Part of a small language model's weights: tied embeddings, 4381 steps.
Each number is 128 + 32 x the weight over its row's rms, rounded and kept within 0 to 255. Layers, rows and columns count from 0. Numbers have three digits each. The size before them is the row's rms in percent of the matrix's.

# layer 3 MLP down (transposed), 1280x320, rms 0.125, rows 346-452, columns 192-255
100:109141124086137096131108104191191130109134116122162053172114123124143057155155112127138083073133112116173116087131187143136058122097104157122164060142077151139120099163119154151100142132104137
114:138127119135119080109174095114092083133107160140114108150181127159121132104100135106103201128127047100105124141171129180130019184119079173162108158131071169113137135188136121178113126116128092
091:152087127140092154118139181091146143119139140153091158170114142147144088137120116112140101121132189073116062119142101097142117183111107187139138091155087097180070135105056157087143147143169077
124:152187139125123149197128153163071132140158093134134136209155140065138134113109165138084150060223107127092100112089140154119127098116158116138118100127071148114129128079102091133086011069142119
101:087114097119080180199083105096115118205100175140101054147125118139191110139158142084111164112126171108156058147182132100113100094149182103126153111197153184136204192116183147082138092104158080
095:194099107141077158135044130094093126190133094130132125116181172167097123155098119147119148111088093148167179125115138083142151091166120139114115121114143169121101117139118160117162152130126161
112:109193161101143148156177155153127177094129117116096142192092144146112082101084134121108133136113179135050120146123106114138129185081148158109120170084145079170114121191118144093102127132141104
102:112119166176102149181100165091137138164130128155077090154141141072124107095078086100136110142179164161102083162107184091190097132118085133173074132068108119085101164123115153160104078108129127
096:093101139103071161167083109184101153138113149131061109151116167120159097114116122111062098169148145145096164130077190087129130147107110096121132134190088100199036179143097151094163171117054136
096:119149116105128118079127145121113196167129125066126174138142144088138155133108114182212087133181155137160212084107126128158150174156102110089157133115161152135113143096131113099149118070149157
103:113093103136122115105134161056127168164099130157126124166085151122183064122174102086181101138129151199092163139110132166156155145142134031148119161152149102101163100163134161119108114109088150
093:124096155118119128161112089117161116157134136184138136161150122069139153132162065106130109066190122164162172118089154085149107109140097189140184119124101115072137114096109103079134162083138061
113:081105130089096101106106106146093114133109112152134146164141146159148189099128149076099144151140209161129092124117104088167099156161169068156111101142137177137128129158079141096140107140069052
106:094125119145116102146044101135194059111118150177112108132131083164170185133113129187117049163146099104171081111138171110101107082156143163120132129137060192100077095169135103077114135163094159
103:123167126104136085175184179143080120103121132152179133206126163150102114115154113132162195127104048144105130132131124137187180103141066127124166113144106117132187154174133108085116108053065174
095:129103145098191128122116161124114098123141177143150129141116172128150076119107126156111146158162142136116152108105111089143160105106128164145142083111132114139066131115152154095130136088146147
096:145121143076146129124127054098091120120144103171165128131098128165090115086086178115136142120138117152128197168048176112139071147096135107127158164173186145110097132129165111135094098130208126
100:093150123127156153125121162148094136117122104166149100137117161159108166117123117202184109194124156131194123058125127146096109151089172148155083126103134108129064118125111119135166161119108127
103:113122090119130157137146187178133149136102146176104138085109168090128176188107127150150115130199088074101124159168129127167123082142081122102172162174160126124132088102133107149074122100136156
104:135206119100108148098137123118146092137093135052148201149095129135086156096111106154136117122121239061210115202144064080133130120155122165144187130103123182105132150146145170091156187140143090
109:149166116099130127131132134153134105097127122118074090134132098104082129119103063144084098088143160060148174147137100134155082130095111080110161161172120084151115135090138148150139150116148175
101:128146124114219080096077108160103180115109126156143124081156112111099138078119153158109074188164064160085165151130084154132079112151115099158061139148139124146108123095132151110149119095152108
111:138152100122064120126154167135115069183126067111116084088057176167116125166090078174094099134155154144157133144153161095102152109128098155143148106142143109118131106126128152125102091109114168
099:124178134099144131108094125182193125169145082135184135191117167136107193179139124078131095110156182115130158089116149096166155152118078096110134093125125173111121092083110173197127151157230130
093:044083129136149049111100110128110133169110161099092074125080112139095158106132110154167186128207106138192140124145127133097109147105111071160126154137154148051060145138133130118117168158159159
093:128152148141194141118119125136098072131123112152170173115091135069153178128129093079093054146122057090189123146180148082123160115125081168104089114130080150116115122117118076137108164157147121
113:167123157124154150106117114128143157116133135180207167082075149161100096138105186107156155156109136162098083111093201130161092140070141134114173160111161089091125120136076045106184118094124095
091:106132143133158131186136128196063062119115129118094137132120109188108133136081122145159117099121111077086136176101114082134099066119145058097103165116157141156073123139132119195114166078045102
097:146127088129144108162060127105133127125167061117150141141105075139120151090116162144176168151148093119080158152178118181141186077198101090115153137126122083126069125130119135086194111182121101
096:137103163122082209100147151104138122178142184127119147090114149051123156136111115145160093104159172119183085106166124086116142098158090159120141083152191103118207160152109161119088029144147156
095:123139142129103133091053100114159093057151136134069131131120147101107136126193156151147090149101138159102197098128137080149107130152157106122110099168103129064110093135074163143110087068179126
098:175176105234142198123140158123190090157138136131076110135071132133132181116196062098136127107103113106132145087105135117120130124145106106116160149128151097189074120170094148173178125141113147
106:069156081150124127086134149140106154136170153137148165149106191151108147169084124193132098159136080090061176097165126164129136118157146158093078171126124079113081070123146136120108131113149121
097:172176128131138142114107117152129118123194159170110157165155152129077116112090148089113139208106082118091115163155089151103084139185091109105156181144095099079096077143113184145141157127131055
096:111199106104138141167083160095165132106115105135183107176160140158127110091090173175113116086110097153122126118138095100106098118158123132039111082161138156064098070132172105129187173144152084
093:145143114141176060125091178177119131096158089120113166149119142125126127099160109120114119134091160101159104098153102146103073128115150131125058108180086173133146188164120152114120171134120051
118:097108090145084138153109088161113154173136156116095074149165170129111123109172130153153161171070181100105164099104140171091076146154100127131159123187157183101146208093071103124110145091142104
090:130110140180107086141189126157123157056078172125116137146074126113144119122176131165122178132147070135121093118113070174136160109161130071103175102159057154126180153193117144107125103138093164
101:114151182051126104086177117151124119182157082156094125153063067123150139149127098114138100119175187167146092111100153139101138119145120163129111098198070103141182122151148070157140167186142136
087:100128128076111124151139138073132146095118136079117186140111134106142116115123105124188152123142152091085154150149089212192120139108102143098145158186081141127186149151079106139119142029125159
096:088118145131136126088072106139125109118124089108108138188185098079125157089195156134143073168083070103111105117099058132109157122128093106081150126100167144117177145157130152112145151128134133
102:114128148118096185094132086114121133128161108146154114170132085111135146109153106149060091092152112114154181092120141077131135103135089090105157114074111129137134103164172180174122076128110156
099:153149172098125099169132121165165115177157113116200099087165148136067126141099099110129084115175127161048191130143129088141154152133124111116157127117081153134151115109154118117120179104154132
094:118129120081128117210105103103139130161150052159152203128192137121150134067150141171125113179156128200086119158123110133119169118128142153140170147104172138145106092164149118118144126193122116
093:147082115102115159109156107108107135086140146148066177146138123086106162112140114170092130081133114132138116106153110146130116175101098084143125218106175119110142128168161148090086114133079180
097:128135128117158120094157108158131110089154151121163112115152142130099137087139091103143113134130164073095132110109161171129090126124163140090129168091127135170070142135092121108133116114098101
091:123186182097065111077089073125135111166131146107084088176110110094096107164087128125157147110144127136132163147168134089083129123156116172133102100102164115149121143091174154101131139101090133
095:111120149200140087134138105125130103108108164089082105093064126143101075106079149120154154101133125149117111112083091147148091202160165086035109151058158142154076127094180148089136129130139124
095:100175111095093119118114138140172145107177079118130128136120104084113138116123042102127075125130144097191126167106101089120066181127159187093165108175126108083089123118127148171054158122091128
101:112119166077160141131188082123102125143179126123075104136156102083138158125131142086182146128179136125156120124149120098078167134131102082151136169085194115139082136107142126087121135149085112
093:118147140076088060205112171081126157184138128063151138136161132115174132139150087130152092144108120098072154133133124125108125134153124119085159187113123108121157128120125129127181126098165102
099:138089129115100089127137106093162119090087092158122144173181136178101105139166095173143118116097119138142135101155115151133102108117199064083133115036137096102148154128147105118118118145156135
100:160137087158123131139142111123125141162128146134080130125164084116163098167149118168131139168141100083162092118169149089102116150153107098158132146106081122172133157074109198151107044136160088
096:113120120153104121173186122131130110101098114144083155101160098135178105068129144108193124136127161151081141113175123090190138148137120156133156152101123113099073126171104070135132113215127105
107:107106122147171172143155168123168164145161047163128136161143107186132133171130147130058127097100139168115133121085129202127137119141138118148151081161128167102096128132154115119161125117148168
112:089072150105118163118124157134148185121154159102115135134111144160163110131080162185094087029100180119160167147136102088152147132140109117128142145093101148146094131133147169112062130158094125
098:121129097137090151209096138145112096184190095092064112179146152161184109126134118153176179137134124144096080103143129122146159186144214139164145155079134114114134167085155141182123134178133120
096:152139176115076175121125119093126145129138181132178138149208144050130083121074125150099104161158132114130137144157139149130127120101174138140158134159103161115141146108081138184162161157136106
091:053194110083120117111192098102172175160167122133096135166144138159140149079141141125138086157129056117126077156120110158111137115118083147128168168173090157117162112161082126112145203127098095
094:133165121128092180197120076099152078100149096155133127083117075154181129182119121087122083114121131104075139146154146102113132102132136133156154137081143132148109115126166116064089134127173080
105:180126094128183128143166127153116111131107163108119138095144159141175113133109167122127169146103153174159131105145131138150076164192129165118128093119167104098140128166161148147187126142157146
107:204096055142112148115140149105180132163127112130172116099132112143151127143116133102158088141085145089166161124081184167114139157086113090116103114160112083106135115131103133180134112154094154
092:142151127198079103119176115110148185123141134101184150144123116175182137094166128118149142170181116119188171078145089122138112173208119114088091160159114188084085175123113054158101116121074168
092:142133167112108133079122132066072154122170087087162082134143106091159107151084126151126151127146140118101122117162154163183028204116105121114143140124049127121131143107172074217125130097092152
094:142105149123087137144130114106120098104119158112110146102102074150077138114193136157160119104155055129105121148123062062090100159137085173162059164156132073120109174117111151150101112109172137
103:079109105213075142100100164163109175102138141051154069132129130065118144104122133092203120072167199082140137097078130191130119173116138152121103043151178086108167149170119103162108139171111171
091:221142122191171182077131125101172128148067113135132111126116109178087117137091100153140081146119138088137090085055110057169156151208125118134115171069133106096143109141163124117115143161092113
101:169154112142146125131145138161080100094158158114123148123127149117092167149081102167100111123133152128120129171155123124139089119168221118145120110161121140144108136159091176116113178091150109
093:148122086166202165110136114069139161163215108106116137151163138157205153141144095048123139137176091134145126146123146062109110178136081090160153080164073155083122130097142094165114109157108142
097:136116127143189145122066107120143163157151112141133111100180129115104118152112144148086179064114127083093112135182138115160101099088133155159109159128126124099093112095104121166127221117126094
095:122085114135188093150124117138076073206086126134146105200145139088157173116091086191157060144132118130084117152172159108079113047128125135198191169091145136117096119166108157141139086167149079
126:100154080172094150133170114136080114122124139074144119096138095104094086144114073171156113148078084109159135170127126168137140077097055114145164099117143085155145080116166121166142126140154134
105:158163111151149147147156105143202178076148117110135156152134088133123154070158173117081076117133209126104154114147091112148127121096126178175138136186108173132131168132127098072137095127124094
095:107160149119133100183080136083135100187134098182099159137121122085129140104103072156139137126161217159092143162173159066104143170159129132119143156079156116162113182159199095076080150090134121
103:138118115103100131142146144118084141107109138147166083139108115082121076102108148095078097128125102094153068103126103131141126191130103084095141106120141122122174107185152185104165158100131113
095:091087094160125099158123107114135151092078145123157181120115185160135094103157097155195057148125177121093127126145094143136110165155109145127137118126106149113179122152129151138104146127185126
101:130100098108100087086187153121081065049147074162129145124118102126166110196107104113120142109137140131129134105158130142124099142066102223148109168159118140180119107138192071131137085118105084
097:096090147137201167134124135153101151173205105125120171154101119131151116143075164109137034178138124096151131150093183167139158101141122111119146141160120130094135160151101092138106138103108207
095:163060151111159171144116173159046123101117083151113142127117104147156118142135127106080122102155074131125126154142175113144156110104082136118142161094145144163121095166144146131116193121150067
100:105067151133138119108138160163108122137170123144118143127181105124105123151116169100111146102099140115146139114178206139133200138164114177134099129128121177112114150095103145115146120108115085
097:091150119134128053132164080135111101072153082073109127140137163139084097114158112131141148107083090126139079096167101065160145128074162116091137148117086177128136118108070094123117112125139160
102:068120074165136067140144169158110058109177142086186090098099170127120121090102085095122101133097155154069140126138181194101104093156181125132121113146161171180137086106147125094117100108130095
102:133167162151146085114148115138155146060163116149160136115115094178103081089141111108144081100114052169107107123214111097139093104075103186153130149156124066154114134128051111111144169137107053
093:149169138151114161090109130117210156203146149196113223114163143137146116095097091113188081140120111139090111134193139051131135143116064170103111141103138139189196104058089131091131107128119112
094:152135109053052130166084093156112061113065117130068126153136088150195175139132076095098135100108102117170152144100140156176165138092100118056115174106111165095124154148098169092083146065150112
094:092121147098089122141131145157135070116147074119131182123052123142184142170086091145125148146089040080120157100196136160117078055096070131155037115101109167112138153163131184140164137131190088
098:113132066136100122109152157134154091065143174090122137076170190156145114141177127152079141152151157061123144119113130160184134049174178150078120115169136146129109108132159143131149081083101166
097:161089124134152169126100107114120129110077107182113149152163047172107140164183167118115139165123154171141136138146120174128160119103119137108113116122093097108150087153124137143128102155132164
101:108166125175147145059167187175155139090100101107106105139183115149130117117120116085187086143132083124149124077137157115121081123154103121087176185104102198162094127097133168099147116109127196
090:072096170124099124151104156042090156139135101192129173157120197141123126088096164147171144138178112126126154039138098071181067124148127120082158140159081158150092126107120143123070133139086126
099:113155130118164076115093162080185200165150096097106116140084101148131146095119076066164099167156187093119069101119129123087185176138124083054108122114176069136113221181090134106112136152126149
111:130089112106114110166145108168165115154156170067151175113145141180132109104131150169159154146132120156062218069117124081148129134125127091119115141134111163166115165084124146125153161088125122
092:196134063061123106099089096124157100095145141152147101120096093081111167123094164105151109074124186176145110155070129128088109138149121160120118164089149127144181171133120107146146130128116092
096:129093045172221153093141097146116120085132177183156171132142102149140156104172095038165118108148092078096168180154100160140081124131092121145186165081130114144127131128083121140143088146165093
107:118143118179121113149114127124103104104143131107149114125069211125125134138121105124122148089091050137129174153102125124130069065120147105123174162229124177164095139116096137106098161149103157
116:121123127119137097217102212096114151073123141124126094149114163170151150134071091124136118187126155071057136093148126144129126129195077075144156169121107176182082150129129155143059082177126129
107:138120173139155113141108097130089146091133133087105107204131094140108160127156093153116167089110150121130192106153181114135122142140163150133097098095117100142105032102099165187065142118188096
099:141078104184145085133153090101079153106138092144136141145096160126119103145112145137140088103098154167080154190099132101197157149152141139167142108125107118165162056105134121128124110128085195
093:092129115095100184093150148118109116136132111129074112157141092149129117123146103109131122193143115085175106141133052071121159180139110177140199131119034187114131111139050104145078173105110145
104:124140080179137196141153106142182091089190109101128113158131090105142197048122121145112150141123167126089080119178102106105165153145105139134142085125115131108103128116124107127113138141112076
093:127151101142103126163122179132107073111136103136245128057101119132094133211112159128103112108162063132139113107145075150138152141096085136167105166177155085081095086178093108129174129149140118
105:133194091050147148122093099149076136150160125158090133132129131148146133182077114113161123096110100142150155178121099162108117117169160080177116141158114125110104180065126105120177143090094118
105:132117104125119164088184145145171116184147165197078197137127065114053167158080120122154109115116099104094154127164097125124124164157091086154125114128145110115108132146134148149088200102118166
098:147121171189096133120167077117154087090139153101146145128170100119140122156119131113161165098070092101141191144110075156152154144145079107157070119147070093101089118159124130199132093107110202
095:118162114120169136134141179126114139155109107141118092106118202163144183135158127163196112092138130146149120161130055077140099129163080111213183146092083143133107103112132191143125136085115133
098:132147170119129063138144167118081130087133118134083069096115144167106115125132155115131143112111129152158164091091131163130115122106147119121120104130104066110109153111093146171071113144092057
093:083133166171207132102092123098066139161158125103144118109135090083150085111097142116149094067110176171155133094105073105143113126180126139143160120040133161136171176082059086171067111181101122
# layer 3 MLP up, 1280x320, rms 0.181, rows 347-453, columns 192-255
114:082196098124120121141158073195142156154091052110119120120123159116157119141174097129168175122145145120142111154136133135154117134138094090143149150135138179138119143188138070134136061189115057
091:062155084102103093162148157064133116106113189132113127088058140124128116090196111078070157106117049098138176111095199231157069116142183107122088155102181180128079129157124074187179145153161153
104:144089141108119102124114096153093097151109132059055076074149126161085144113156142157093127118204183162104145113102158128209150178148147165146141123158174115153098115167112132096188145105102102
102:136109050171179133200121142157110130104150138175111146102120126102119188133127162159161147108184145121093095108119150119206100104092063088160124084141131154179142162108096118172169162135066104
091:124079068158135126160103090071145122161051134143105138122126155095145138065153138076140094133172170142137166180126097122098078166159122109106102124133110101125146139141146150142120093184116159
098:122121113155150165131104159180145114141093075101150105093134106124090126107150145182120117173091114129094136138144126175143135172134163094096127086138139106163157103126055127130074087094153146
102:157135118120106093133132105126154170110109107096164086116128113195062134161200117125095116136114151181181133104105151114084107181096202141151085088115145149093169095121133138205119105108173158
095:147161102113133157113104103160069046097120145119124101113146192121180115143099112121140130163169122161153099157144161159166130126047094084111119116122183148169088122151154150135123162087045183
095:169135138152178107107128152167068083073131149114131067080176114124103065146137136138090064146134158127093131066151171138103096151150051058049127122122135138168199139122182079157124116123096166
100:094083112162150171164140110135117105126169064121140128118093112100114130142149090131109189116099169134136128141139119095120143117135137096182075162122117173159152103170157124117185209130164123
099:130100174090119155161103109142091106151105104097116109115144117135165138237117156137034100116079094168133144123100075158128137118132110156184132139088081107142160110132147128141097140142074169
113:149079139205154172102121173128099092071122123177074122127163108132152126128169125168100163123123147110157129121064136081167121128141078105138106119108135121140045150148152097132120107107099096
101:205147076142152134083120076166146087074096129118117127156175128132104193123092134114122127149118094165088117137146130130146091127128137098172083165072145187116108060158149118137112163166107202
095:161144116086078088131186065216090116083108091101103117067209107074179130143124168135067128168070114058097126089107132128113156194107151059114109137149117180136165081128180164189166117081164151
093:173130152123167129072117101152179164082144091120117118093143160118120173130121080093117117106177134090171130131120118105111109110126085127126127138087111163143126076151192120167159155093152138
097:184170178145108128095104164163082136111168127087121143115100086140160092128135174151131164131154139136073086187159154134105094128142095135151133128148142160141088075129157111057133137145082175
100:149119055110091059112112123158151133124112184115147105159127145149147137128128160110069142106101195135156163158084088167066084114174147145124116116130163123160200089116146132058124121139104142
096:188041145082108074128133134121090103136111099123120105106081131119169169120179116141051146185141120120113105101136140138175207151102152117144114149051103094158193158176172092113141130182128153
103:103101102131139185133166188114118138060122172093130129097113155083108104096107165151145169124143142170155138165140152095091172043124179100128112126167152109137148122127103154149173113124130105
109:105125125165136129108136085164122147119083141130138117094078067145132109121157123121121155088114181107135155106055119129159073091114138090179146163148125102167125143148074113131111103091169103
101:073154125114090126163120140154099124091155177105120113169098154147132134147156194120160097127155080103140159150100160148126210126149123137157158141084148097132116134092129083062115080080121140
102:109122155130164083083104122109105093109140161146136176068067134100166156108140109102110119172143151141104126206123088126163124168120187148146148176121137140117134163126114084092152156178114111
103:124167104084191148091164116145166070051066133108144143162170144107105114148131159113154157150094135108150135073116104137157109139165132115101066156123129144139198103142162117121136119120131146
094:117109136114112137119110122137149114117089090110135159059108142162151093108150164116134150111189141099128127127130154092181126169141096149141101149098168062162211088155177152127142091056117101
101:171127119149182128154165092114091176119049118153148176078103141133156136114130103099119135163129115135062132073135145128096102095106131214137090158100165144162147142165062139116140112120127107
111:066166143142188131118128118159170143087183178208149124104124069122139114164125181080135194175071119134073102142141153138137105085152147110145137113136118106144145072063154130141184120161154083
091:049073158123133103072217136142206121156108166097102130073113095148144152130091155140150148135114149137107146130099132129085095179153155093115058104180213143097112146156092108141118151110116193
093:118087156123138147127118151117132137129130147151133248129139151118116121197156130143144106081174050146128118146132133083153083110097097130112120102158160120089088083131115195153200111120125126
100:176138195128129102118138102026149145097162082107110122171105134117140070136175122094147123110132184133149083133164110114104066086150149101171097137135185158122186134153156097171130144130131101
096:168076136130152149097114129084129087150163169157087128082118147120087094114155137142099144122146168101095135215167180057110158127103126097113109088118118143150127159142104108115175067082139115
099:098149094136142189159143157103103095111132104106154132065073157224154111100072106189167156104171127090102098110138091199167102135081124149136125165080108114134116080172178151104146192088133155
104:152118136122152232099145114157083099113147110107117092146152169182104095085153156152131104126105132107125131150105123120113139099128100150099131142125086092163101173082186200080164170121181124
102:127143103116145184088142129101127169157066155127124112097091133152102113133166140178140108071124157077092120111189034142111178116107125164079058123154120130117149093126170162095152053127168133
095:059148134091178159150196175114140169143088119120122130145146132112162126074159133081088122152175117120088121052064102123150090122111151081064111100120156055127162101157135096112085108071122106
100:156131141095150166028123133078125120183116060092157122091118109130145099165091128149115113141139099132188159149183131107106148116106144133131139183115132131192218124091154137151133116113122093
111:206117063117173136154092104108101161128183065130079110139111131142096166147129104100079095079100131143093119112159127111141132191081122163104070120077164142122048149152180124141178124126107102
096:087078118127198090085183097118105173051112113164110116119134132153134111166105144171080104161163111082061165150146146107108152120090108161104119140127099112114129074070113092123138199086107122
110:124138133186157169100087177207129123123161162107110166113098117080111109143155138138177101126120179112140097039136133166157158105130184147150097124141134092157082173203112092133117129140113138
089:137137128107128089051116102100123075079124137165130157188130121116123157191079098150162080128148168112178092161185106088090114104067136142131111155070123126101133088084141138083171142177110140
087:091189138162113142196106131173199097150107162194152127149054073075159113120115154106156107152144103146109077144146144121161149154108097138172155107069118100154140134085139102063075114078063134
109:062112076167175121117132108157147137121124130188125084089140157100132134149143170150151133129149107072098129104195063171099157098153167108154104104147152072120141145104139126031131132133132122
102:113140136126125129096127123097148110097137077115134106107109118135135080113102187171156177157119148139152106127106117209176112091159201091075115142131151141127116157119148145166132146194095102
096:084130111102154126147107100136124129102162170148137123128112127134101187211124101160111106136136127097123098104099173144122104080131187180104166154095150126112174107155141116127153093149166127
097:106133109167108079091158172222215124092117070082130115163126158114155126158140162096126092150168146098115163165098195147123152201138113174158127146142162191138133161096102090141153141085134061
097:139148162117090132137147138149112174128116196114141173162131082126100147106145077114142117212101176095126145084122103097140125143107157081077172119167126136171117143138042105094200097133101156
092:118092130146115092120083206085134147090134119179175130147096131151143139118106143122122144111160051101160144173139123122175151140075114100108129150071084102117133150221120092136114128140156120
098:131139182177132165107133120111096104128087138105139156145093186082162078092147129105146169119125082133168129153152119080098159170105113111149202104102072167138125116122151094101182066153100124
101:169099120092100145127222128092137166101111120123145163046105110069098116208104182152107150142153157140083112098192074119093133086126167131096064093117184150188174086114102182210172156096153168
102:109125096108145106117127106115151085112121129152153121101143154123104135138109112083104178122124161103177123160164119082109132103184096054093153139139164102126147135116146113075169119146115111
097:198189125139189089102108134126122118141140123196143155114138098100113146167126196100130145114124091115143132150162176169097137153135119132117193087141123129118106097136116097193082078131125078
101:118106089158147084122124084160172076186156075123137107160105114069100123150134100131099092207115125116113111126103096125161158126101111161124092117112122086136148219123089105145128107147132127
101:151126096146143101096134144193132091091071136135088111158167165143123115172114141154122127084137116121151138208111182139101084185158149120134102131163120093118124156161139225184170078138142113
098:132117094103143148113150118116137109127144193039102120123099156111099087112131124162080104073102179115141120153096136054100098144119147101147131131088117145100129108215154138125176159196099192
110:172063120129125200136065091161106145165153156165122157155121103119092086109101156091115142110122148078090102174153168105121188124140167108127182167117153138187123126138114141141145107091172130
107:086144206113199133146136170157133103139178119119141137162066152068142085148159135170176113143120160168128110123124141121159151109174129153133144156143148126151180104132124053131119179143154053
101:142136123140177084103101133124090103092135160137143114100129135153093144139194130157108140158148086170150137083087132110134109100089121110147113098108145151108100137098166179118155139137116165
096:095148099128091137172140118135138173119138137150115056143167205100185088124133174165118163158139164145242103163169114124120078163092170136155080098103127057121166135096139148097139153069164115
094:097132171075035101087086128123086126073067116100074155090170138167143172145188097113106144167195158137136180170112105179139100158085133127113107088156165124125130121173142154181106117151131161
098:090113138158161091111138083127117136141092052192122155115150119165123150089148072108128134105112149145120152156149103138116135168109135125111189097177147165105181156123112113160089099188166146
104:099074160160135098086115102081149125074181147119089127143126192094092131140106176153132180128123105157152137090125138091144121105189153118093064095095141092086154114097161149116150141220123122
106:128149119140143105140123147165114167144190116115086127125134094011152125116145085178170153114097133132151112168123106149098111188106135128103124167182112207138112094146104096159150172173194159
096:169116163151109150170127111123128115076110123133091102120134141100087160081147141109136127123120164163120135136193154172152115160147190127134069206133153150069148166186153126111091131148071126
093:108139094135157218163125146125048132089113164133170129122118114131104204134078143162088154127172085140133194125153016142115133143125152119099109143154141130127156148141121123123110090163157116
098:122124158106156104139116146101164115134101087167153032108175119136063165154185112171171188155122093116146117116161142108129111130196129126111119112112147101139146093106157107170175087092146132
101:091150120130141143151156116184127135101134140155151169107150114140155113120172116138143153079148092080119085154109139110100062164160160171114121145114114125105091173127124147135147130090140135
089:103102131058078071102101120155077157080166156181143109158131158137101105149110177082100162101127156191156151149151049165156079139120143161124101157117107129142091142111172116134105111124081084
101:154103122145084077197154141105088150107157072178080131128105128125121075121176156117142184159127209065151136109149165142093138175113158127121103079134104116131141105105158185132147129138070178
098:120070124058127107072136141096092115137081118119126107104153122168083123107131177238117154145137144131121139114114179117128070127103133153165104141134124130090135104195172143150145183164079106
101:189188171142098133098085191144130090150146108138107129126130168095117078146160122156104116156143144130117093066131118101111169089119122149151094200080112134081147095136146180108139106153113170
093:127108140081122148151106115164145092104132177151136202112158116146071161061221139157084112134091138123117133080076065131106153162172147112090166130121187125079142144084144155144191099138065204
120:145139115138169127140160120107105189079137145138100091121103092118128094117135138159141100131133122174153105078104062106169105059065121132157158130183159146130118144088168155117180100117162158
105:132172122148093095108149118166147120072107092129072141109127117129101195122149140104143159117092153152125087158105132096165162081148086216174101123132103119138151164160102132088109110108195072
092:126157149114101055172124103116145083090088113130101101095138099157096191126189156159121152120062119139098133108103129129148132080100160098179182094152110174167205141150132168098160139186169158
102:071151105164162145130112111142126115118074156134153151150114158123104139217104134130106181082137108141099175178135129146098107114128124129131164123154136103145109153147130181129157098084159132
101:102072097118148109098074086179143087087093116093206090150108199105122112135132127117105168150145095112159138124101136111107097068231138178107114170095125130170050165075143115138121053070104122
097:101140048114104125160135077183071133156166151203180155143145155160100159140092094147076137120094134094114150185172112124205091170121127113081146073116112118169132160171148202151094068099102180
100:143177122171179104058130160114116084125140112171100145123101158164102142143106073153091103128136136176122161082100162170139084108141151145127126178106167094197123121061098142091132087092123119
097:085133127119151164139187120150124069142104111132134141136119083124191100100136105198150091138163140174114127111109148106188162118107172129110180133133152165152112077131135193166116092126141135
099:085131047110112073097160107116177151117177130176153181062158131064146112088167147113073141119137154091117139136154186105137103106096086133111074143173153144110142132113112140177108134147088139
097:132104141084165174151140130149139079127155125092123133172119087175163221105112136130123123134115154139092106174147176137173106153100114112127187099132143131114082166120115100143164129160083100
101:136141112147121127173114120117159180102135085096173090126136169105065143173141144164125182155121125106111142134204183133071128098164114145181135118149095087080138148083151101122083175128128181
104:207121112139141139112154146134162132071162083081177132096116139174135164157133111132126185126137111160141118098184099115173130164102138142114119161106127135159116155163153116185138109152148091
098:110117181125156192128112149155130102122115101131125115193140096099100110195085143120060095113144163136176109112090131153130107115180070114105205119153083158117135156135150105072145142161157141
096:133088090134126151117107123113153103132115113148166127097083133117164107151162138140156144163131081119098113091135110118150173151108095121158158153160118071142143114184133104116156107115179128
088:182081138171138084124078098127154163186160146068120067169137105144136071130131101116159093154199107109158092107123118170132157180154152101164109119093165137176133127114120129159172118167128149
094:111120156126092129161119150118079141115163025145124151103121165155133044151124161120137124159134152130113156174121108169160110129172147143090103062085047075156127127064181153140149102162077153
098:174099131087135214114141164115116103157123124153156145125143161159120115163129153128142050138125115085097155103116149137198143114142138104139107136158208111133125124143143135137153120107143161
099:115105115121094103133121102111138147076160133175183119127115081156116151101095155154102128160112063088116109143121156193055110150177162158114099148149088142149148178191088170149173165111122095
095:135207158089139095133125081113112146187109153087150074089124090141112096163128107057130157111105180141138110166113179122099148111153148205140121115084184137141150145124195101154152113104214075
101:122094122155132125063122174114129175104118148175087072120130098165091113135126091111123100207121114092119128142122087134126131121058106118090116106078106078150072172120152106089108075116123099
103:147144102142128150102107110116155081131075185139170162168126156138115112168075100162137117116179103148135097115152095146104115105129148157203187149101137165173114110133167078206106177177162078
087:071150140162124127085149166103112173161085135112079141128202076150158108146172154104085140151144143096165183169182160182146097162096135133119125139172157143074188104122126167135144137079112131
095:093076110190147150108134091098151155118095135131133082154159122150112163097196109131145164110167154157064099141092113132132205157156149142083054109144148096113145211144138102119190061112151199
102:144153166141115099099118147133135148059161144175097159129125161099128082139137133130168140099086059105183179112109122131145060112105148172076119138140123093119181151093141142112084154124076118
113:182122141137112088146095141190113144197087209099095093143169148158100080149121163091128088100153149136083143102116131108111093121153114125151122225112195067125088134100074080067130126116145077
092:155086110091109090101125115119154099112181117171103086152159146089218136177135179123109089174094135133128154134129163115161128089089140159135147149137117112116149133111150112136127097143134134
091:119111174100039121113094147126126134161167090143173067099141149116076143146146122157131160100167037108209110176143109140092146129171137134145127107085136068128125130161070093096054176127187099
098:137131119086143133085139073147217176166117102110135107164126135089144183163078160156103166125095100132142107168058129128133044106126137195089084119084130136098084103195154101162156121146155111
099:114094138164136156126121127149106123136158131129144125142062119145108189130114167164155134083169139127130107135177109134157088075103159094110140126086113157127082180102139124122143117187144147
095:135112151101131134072151121148122107113103182118125155123087101109182118074139113137097141142149152141158042094134151136083122086104196148156123109125140160168134116117157099175123078131147183
100:160166064142070136158075171102108108134178116114123146146143133208135131155154115047038137118123097152188093159113103167119155052053157207087118164062133090125108156130116153073120109128112158
095:122141097158111140114126149113147131106126139084069162075132139125105108095119123131139091097143143087137129189085169130135071176132116080150128131079132151120154137146142029084143150049155156
101:087088119206108128105144130087151139080137109147160170134126098149120169100164138165148178132068117122153122207108149173096140129200143102188101085145134115129084091156131110091095128110175118
097:146159188174117158138106136092150090178138119124124170132154160146154104098112064116071130171179166105183195083164160114109142093072222122056093145118166101088115141112180183140134172140074101
098:056109096133086161129049154112109131139150086136168126114121134120163157098131113171104089143127092186093136133127089137105107138151098130117133074065132155186140153186081117144197135099185073
097:151160152151132213095156103139133129132151078107118154092162128168112153130134146083117161105142118128157113107090134144100112149129168143142098130045177102172087153180084068115122155112117113
095:099119153140120130169160156161091096109130131124082159104102086063146123117157171121128169075114130166133072140137145130165103085165086076122125102141103122192143176204148013110119117112184126